Weights of a small GPT-style language model, trained from scratch on English Wikipedia.
Size: 9 layers, 3 heads of 128 (1 for keys and values).
Training: a variant of Adam for these matrices, 1449M tokens, 11055 steps.
Each number is 128 + 32 x the weight over its row's rms, rounded and kept within 0 to 255. Layers, rows and columns count from 0. The size above them is the row's rms in percent of the matrix's.

# layer 4 attention query, 384x512, rms 0.0581, rows 25-31,153-158,281-286, columns 256-383
size [ 94  82 119  86  74  77  83  93  92 151  95  91  98  90  81 127  89  74  77]
[[116  97 153 134 147 121 107 171  95 169  68 133 137 146 119 123 119 130 120  97 183 118 167  73 130 128 119 129 149 137 126 103  94 101 111 126 119 114 111 139 148 153  66 158 160 118  99 144 123 145 134 131 150 147 108  66 178  87  70 109 174 176 163 123 117 152 123 136 131 123 175 118 138 109 147  98 101 118 124 149 171 153 184 137 117  98 111 134 153  90 143  78 100 113 172 106 191 182 147 134  87 100 155 133 176 126 135 108 109 144 141 181 114 153 122 120 116 101 110 138 127  94 112 150  85 168  97 174]
 [104 178 144 154  73 101 150 102 151 142  93  83 142 135 140  88 117  58 145 116 157 149 136 140 110 142 122 131 189 149 101  82  98 152 132  94  77 142 131 157 107 139 136 172  94 115 143 150 176 125 156 141 106 124 161 105 138 160 171 128  85 145 133 101 105 188 135  93 166 141 146 138 136 129 163 160 100 101 114  85  97 118 189 132 113 143 129 157 109 101 117 159  56 139 122  69 159 122  79 107 139 146  84  86 136 153 140  74  91 145 145 125 153  95  98  75 190 142 105 112 122 133 137 132 144 126  93  76]
 [109 143 130  69  87 163 135 162 168 125 143 107 103 141 140 106  33 142 200  74 178 159 134 116 148 196 122 138  95 141 138 160 180 201  93 177 100  64 133 109 150 159 147 118 138 130 118 141 153 102 121 108 114 152 127  89 117 163 148 101 138 105 103 142 168 145 133 152 125 141 130 171 106 136 182  92 199 100 110 195  95 102 115 135 125 128 153 128 167  81  89 108 200  68 140 114 162 148 107 190 124 123  95 173 117 112 126 114 142  83  82  64 108 139 145 162 101  76 127 167 154 105 111 153 125 124 130 112]
 [119  57 124 123 133 133  66 109  55 114 149 135 114 148 189 151 124 133 153 123 130 100 106 105  94  95 149 149 104  63  57 116 138 119 161 107 113 110  94  88  74 162 112 128 123  84 130 115  80 116 111 122  98  89 144  75 118 151 123 175 193 138 146 137 121 184 109 134 171 164 140 107 235 107  96 152 145 106  95 140  94 138 129 147 139  82 145 109 124 126 128 118 101 176 106  72 135 100 135 131 143  83  92 158 108  78 111  88 149 106 124 159 157 101 100 125 157 111 118 102 126 155 181 197 149 119 133 108]
 [102 144 118 146 160 124 164 153 105 136 158 122  88 100 134 117 120 128 129 181 122 123 100 129  66  97 211 146 176  86  91  88  96  86 131  96 125  79 172 114  92 109 172 156 159  81 139 105  93 152  83 193 108 132 197 139 179 168 104 202 121 129 137 140 100 172 103 126 151 127 123 165 163  84 159  74 129 158 168 135 197 115 168 141 152  96 147 138 145 141 115 121 124 172 113 109 102  99 133 109 130  79 120 114 104 107 120 132 164 132 143 167 104 118 126 117  94 122 110 158 149  88 119 154 182 143 132 127]
 [159 117  82 134  87 123 131  80 126 144  91 107 198  77 126 161 167 121 100  88 122 142  82 196 169 125  74 137 131 115 108 107 117 123 147 114 115 160  78 130  78 121 209 161 132 107 160 177 134 112 141  74  98 100 188 170  90  92 114 173  96 166 150 132 117 115 118 135 122 105 148 152 160  80 100 158 102 104 139  94 156 143 112 194 111 149 145 151 155 135 169 145 148 172 100  64 115 139 159 138  74 169 116 162 155  75 154 142 155  97 126 134 179 144  98 164 164 125  94 126 154 156 123 152  62 103  87 124]
 [187 187 135 137 148 166 127 126 125 100 136  99 134 135 160 120 103 116 168 124  88 141 162 105 140 134 178  65 140 130  92 146  86 111 107  54 108 133  85 129  49 126 157 116  95  98 117 133 121  97 200 113 125 118 100 102 138 108 116 127 149 127 163 111  91 135 155 138 104 103 106 152 132  82 157 133 128 152  85 162 123 101  95 115 121 169 146 149 129 120 102  73 126 115 145 127 189 170 107  80 125  66 155  89 122 106 108  82 125 111 139 143 106 116  65  80 135 134  52 122 191 116 103 119 119 141 128 147]
 [158  90 130 143 128 151 113 119 144 108 155 122 118  94 172 178 126 103 114 158 132  82 100  44 230 113 139 156 129 162 113 132 121 116 110 137  94 155 157 131  99 164  50 108 121 109 141 122 156 141 133 107 169 134  79 136 163 122 158  66 108 109 112 169  80 124 129 115  84 128 146 109 190 208 194 149  90 120 154 159 179 144 113  97  90 168 128 151  91 145  90 114 105 211 103 116 110  82 123 127  90 143 137 151 115 139 132  66 149 129  78 122 180 152  96 109 113 120  91 125  94 146 114 185 117 168 126 132]
 [204 189  96 131 159 169 165  98  98 142 163 144 151 136 130  64 121 139 162  89 114 109 125 145  80 166 167 139 127  69 135 111  92 134 157  89 108 149 114 153 150 128 146 178 107 181 191 145 161 145 118  98 134 123 133 103 109  92 154 109 150 134  59 123 128  98 104 176 143 159 166 139 128 117 154  72  73 152  85 124  74 124 111 169 129 159 157 138 159 120  75 171 122 194 129  76 130 181  90 150 128  99 159 102 115 138 145 155 133 147  65 152 115  99 168  71 143 202 115 161 152  97 114 163 126 165 161 183]
 [183  86  79 119 151 207 138 119 151 112 146 126  92 153 129 104 140 130 133  52 148 146 114 140 162 171 115 123 168 160 137 104 174 167  62  99 162 102 144 124 145 184 174 162 131 109  53 118 185  27 125 148 178 153 127 147 144 130 173 112 172  99 138 117 133 189  95 154 152 106  94 122 103 109 136 112 142 162  94 105  97  86 114  91 177 144 167 129 216 108  77 127 204 154 221 111 190 110  87 153 156 117  84 107 171 142 124 127 181  73 145 138 122 144 153 153 114 104 116 111 107 118  76 109 125 124 124 153]
 [118  80  95  91 195 185 119 108  56 164 163 132 126 125 200 123 111 175 136 153 142 100  86 101 138 111  97  56 166 127 103 114 134  93 187 150 127 115  77 116  99  91  36 135 150 173 179 115 123 158  90 212 167 113 171 135  66 155 150 137 129 121 163 129  79 171 121 132 196 148 137 101 158  99  95  90  95 134 133 140 136  83 142 116  39  97 122 108 118 137 178 173 112 161 115  61 107 100 133  96 181  80 145  94 180 129 167  58 107 161  48 126 205  85 156 150  99  99 130 127 146 115 187 128 131 192 130  66]
 [155 160 144 105 208 111 143 113 126 133 138 107 144 124 111  85  90 179 151 107 116 183 173 185 161 129 111 164 171 101  70  99 159 127 164 153 151 124 158  86 187 131 155  77 127 151 185 150  79 149 149 190 134 139 102  83 154 148 109 119 130 102 134 163 159  92 119  97 172 198  59 136 116 103 159 138 153  80  86 136 143  84 104 173 132 144  99  82 155  99  87 156 112 130 105 137 122 134  88 117 100 106 139 117  61 176  87 110 112 119 133 114  87 104 128 109 140 179  83 107 182  57 175 136 204 155 155 146]
 [126 116  93 134 172 108 148 121 129 173 155  95 144 156 152 101 115 113 122 107 118 104  93 116  86 126 192  94 139 171 151  75  50 119 149  90 149 150 112 141  97  92  92 139 122 154 173 129 184 126  91 149 130 127 214 138 159 107 161 208 131 156 156 123 123 119  83 147  87 107 115 129 178  77 101 173  87 126 141  94  53 197 101 111  92  87 120 100 151  79 129  97 112 189  81 123 106 110 141 193 104 106 129 156 178 137  91 175 142  90 172 133 124 129 142 137  96 145 172  95  95  98 144  87 146 130 153 137]
 [129 153 125 125 107 116 101 100 130 148 115 132 138 133 131 142 118 184 107  82 151 142 137  59 198 120 157 123 170 143 142 114  97 184 113 114 177 154  94 125 139 106 118 127 141 134 120 119 120 124 171  89 150 147 142 152 125  36 104  38 184 164 125  92 103 139  88 169  73 152 145 155 131 156 113 105 104  87  94 187 136 150 124 149 160 117 100 121 132 156 179  87 126 133 169 152 169 160 103 183  95  91 156 140 164 111 106  83 162 102 148 141 143 140  98 146 135  53 119  87 126  93 101  91 120 136  78 140]
 [157 184 186  99 175 143  81 147 122 123  93 145 145 135  70  71 137 145  97 102 116 196 163 162 149 102 104 137  95 163 153 110 115 108 140 110 181 149 157 161 160  88 132 128 108 177 220 105 101 128 132 172 144 140 197 113 135 127 149 155 130 137 117 114 128 169 161  93 155 168 152 116 197  92 188 133 126 139 173  90  89  87 153 111 147  63 124  71 142 148 122 143 154 190 149  75 124 105 152 128 176 147 187  95  97 156 160 165 160 157  89 170 127 145 110 147 130 154 112 145 144 150 147 133 179 115 104 131]
 [182 109 159  60 122 174 111 128 165 105 115 166 133 115  91 154  93 175 181 100 140 134 153 161 185 229 100 187 110 107 129  97 182 175 116 160 168  46 186  96 175 154 129 122 145 179 102 164  93  92 146 160 125 129  90 120  88 140 116  63 149  85 117 148 198 133 121 197 159 133 121 104  93  89 192  95 159 130 171 146 168 150 138 113 150 159 167 132 135  96  41  99 155  87 200 117 116 173 105 166 118 104 137 115 103 108 152 117 184 110  97 144 119 110  89 170 125  73 137 159 114  82  96 125 143 175 117 137]
 [140 161 110 161 116 101  64  85  86 131 131 134 111 128 114 152 154 152 138 112 116  98 104 153 164 122 122  81 169  95 117 137 166  78 154 170 119 152 132 100 138 152 188 165 117 103 202 156 128 115 109 123 113 179 155 117 131  94 132 148 165 101 144 188 136 183  67 121 172 136 140 143 147 135 144 177 170  97  84 123 145 134 118  94 126 107 159 123 110  99  64 149 156 128 109 134 135  72  87 140 125 163 119 131 149 117 170 106 112  70 140 153 176 108 148 132 146 103 133  92 190 129 123 125 109  96 156 116]
 [128 139 158 117 170  91 116 101  85 101 129  99 126 106 165 105 139 150  85  50 127  76 174  96 136  76 114 159 146 128  82  89 117 131 115 140 155 142  62 158 117 154 144 170  96  79 140 167 144 125 161 166 140 130 211 134  88 183 113 147 139 138 166 142  88  84 111  83 191 161 121 147 171  88 124 164 139 134 148 117 181  90 109 177 174 180 182  86 141 108 126 145 109 135 158 150  81 107 143  79  99  90 145 140 113 166 100 163 130 123  76 128  69 128 110 139  62 159 111 166 110 142 194 137 182 134 204  91]
 [141  97 154  95 110 120 198  95  75 120  79 141 155 146  75 147 127 136 140 118 135  84  89  96 151 111 152 110  95 103 119 142 173 121 129 137 146 112  80 158 124 162 130 127 104  88 124 139  73 151 127 152 108 196  92 169 110 130 124  93 143 166 199  92 116  60 125 117 154 143 143 163 100  92 146 176 121  87 120 143 127 102 124 123 138 181 111 116 157 150 170 203 147 198  71 147 100 120 129 208  81 137  99 146 118 169 110 113 122 110 194 150 115  76 110 181 121 135 124 162  61 132 133 125 185 121 113 128]]
# layer 4 attention key, 128x512, rms 0.0535, rows 25-30, columns 256-383
size [101  99  87  99  89 110]
[[145  94 133  99 121 165  97  90 153 133  97 138 148 121 122 131 104 128 159 130  80  72 151 138 134  99 208  98 125 102 167 123 147 144 134 159 107 138 124  94 140 156 181  94 111  77 154 106 101 138 152 118  99 103 139 191 121 119 186 159 178 111  94 105  91 134  92 134 149  59 151 162 102 136  75 142  98  88 173 112 157 132 137 143  85 136 125 108 126 132 129 194 164 102 127 106 103 105 100 119 116 171 144 113 119  71 111 202 142 148 141 190 156 145 112  66 161 132 156 153 127 195 185  72 106 167 127  94]
 [ 87 174  98 157 187  64 100 116  49 119  78 166 132 124  97 164 151 156  88 136  90 143  81 107 123 133 124 131 131 144 219  88  92 183 131 124  89  92  98 131 186 149 112 166 141 110  84 102  77 207 128 128 118  87 137  98  76 164 184 124 156  96 124  80 122 118 109 147  70 120 156 152 128 199 104 181 134 108 115 115  89  95 141 163 129 123 129 192  90 114  94  93  96 103 154 140 133 129 151 140 163 105 147 135 153 159 135 124 141 123  87 154 154 127 150 146 174 133 113 118 105  95 138 113 163 177 156 112]
 [129 100 117 158  83 147  98 127 153 101 168 101 167  91 157 156 137 214 150 190  68 117 123 127 125 126 154  78  66 101 120 116 199 103 141 157 102 132 123  93 133 161 150  76 149 165 117 148 149 170 120 161 154 143 132 178 120 103 118  89 102 166 174 138 104  63 153 148 138 171  96 184 152 145 100 104 171 137 121 103 149 163 118 197 119  98 181 102 133 137 188 113 161 122 171  87 130 122 150 129 126  93 176  71 143 104 188  68 159 124 134  70 143 114 108 132 201  95  75 131 152 100 144 111 102 139  83  99]
 [107 144 110 125 136  79 162 184 125 143  63 136 151 153 103 152 120  93  74 118  98 119 151 156 148 122 134 126 124  77 101  92 180 146 111 175 111 137  91 168 184 124 169  78 110 124 118  94  98 163 129 121 103 121  93 180 116 156 126 162 144 225 153 128 124 138  93  84  99 128 157 164  95  89 185 127 123 202  83 159 176 116 106 107 128 114  85 139 103 105 121 109 152 166 137 184 100  80 174 161  97  97 189 100 130 105 107 136 177 154 152 136 151 176 152 144 117  76  71 136 127 137  97 147 241 153 208 106]
 [116  84 113 154 121 164 129 123 144 150 148 106 141 105 148 123 157  85 102 100 144 152  65 150 163 157 116 124 187 117 127 151  64 110 139 156 130 166 131 138 130  82 136  66 108 182 145 159 106  67 148 124 164 190 180 159 144 101 169 127 150  70 182 193 126 104 138 104 125 160 159 163 103 105 190 109 158 100 129  85 148 121 117 143 168 159 181 123 184 172  98 112 133 143  99 101 141 103  79 187  99 112 180 114 144 130 151 109 126 100 146  47 181 123 113 101 143 128 112 181 189 128  56 110 104  82 154 131]
 [154 123 137 133 176  92 122 160 108 112 125 149  93  76 138 165 163 193 102 159 132 114 160 149 171  92  95 172  97 137 132 127 154 131 121 119 118 132 104 126 178 146 119 159 101 143 104 117 115 169 126 147 137  71 137 122  74 139 153 100 115 157  88 121  94 200 114 172  98 124 144 104 110 164 115  90 125 132  72 133 135 117 128  94 121 112  62 169  71 124  61 103  72 136 172 137 169  79 178 200 131 146  90 101 190  91 149 157 188 179  89 128 137 117 142 127 121 154 133 147  94 128  98 125 138 178 100 130]]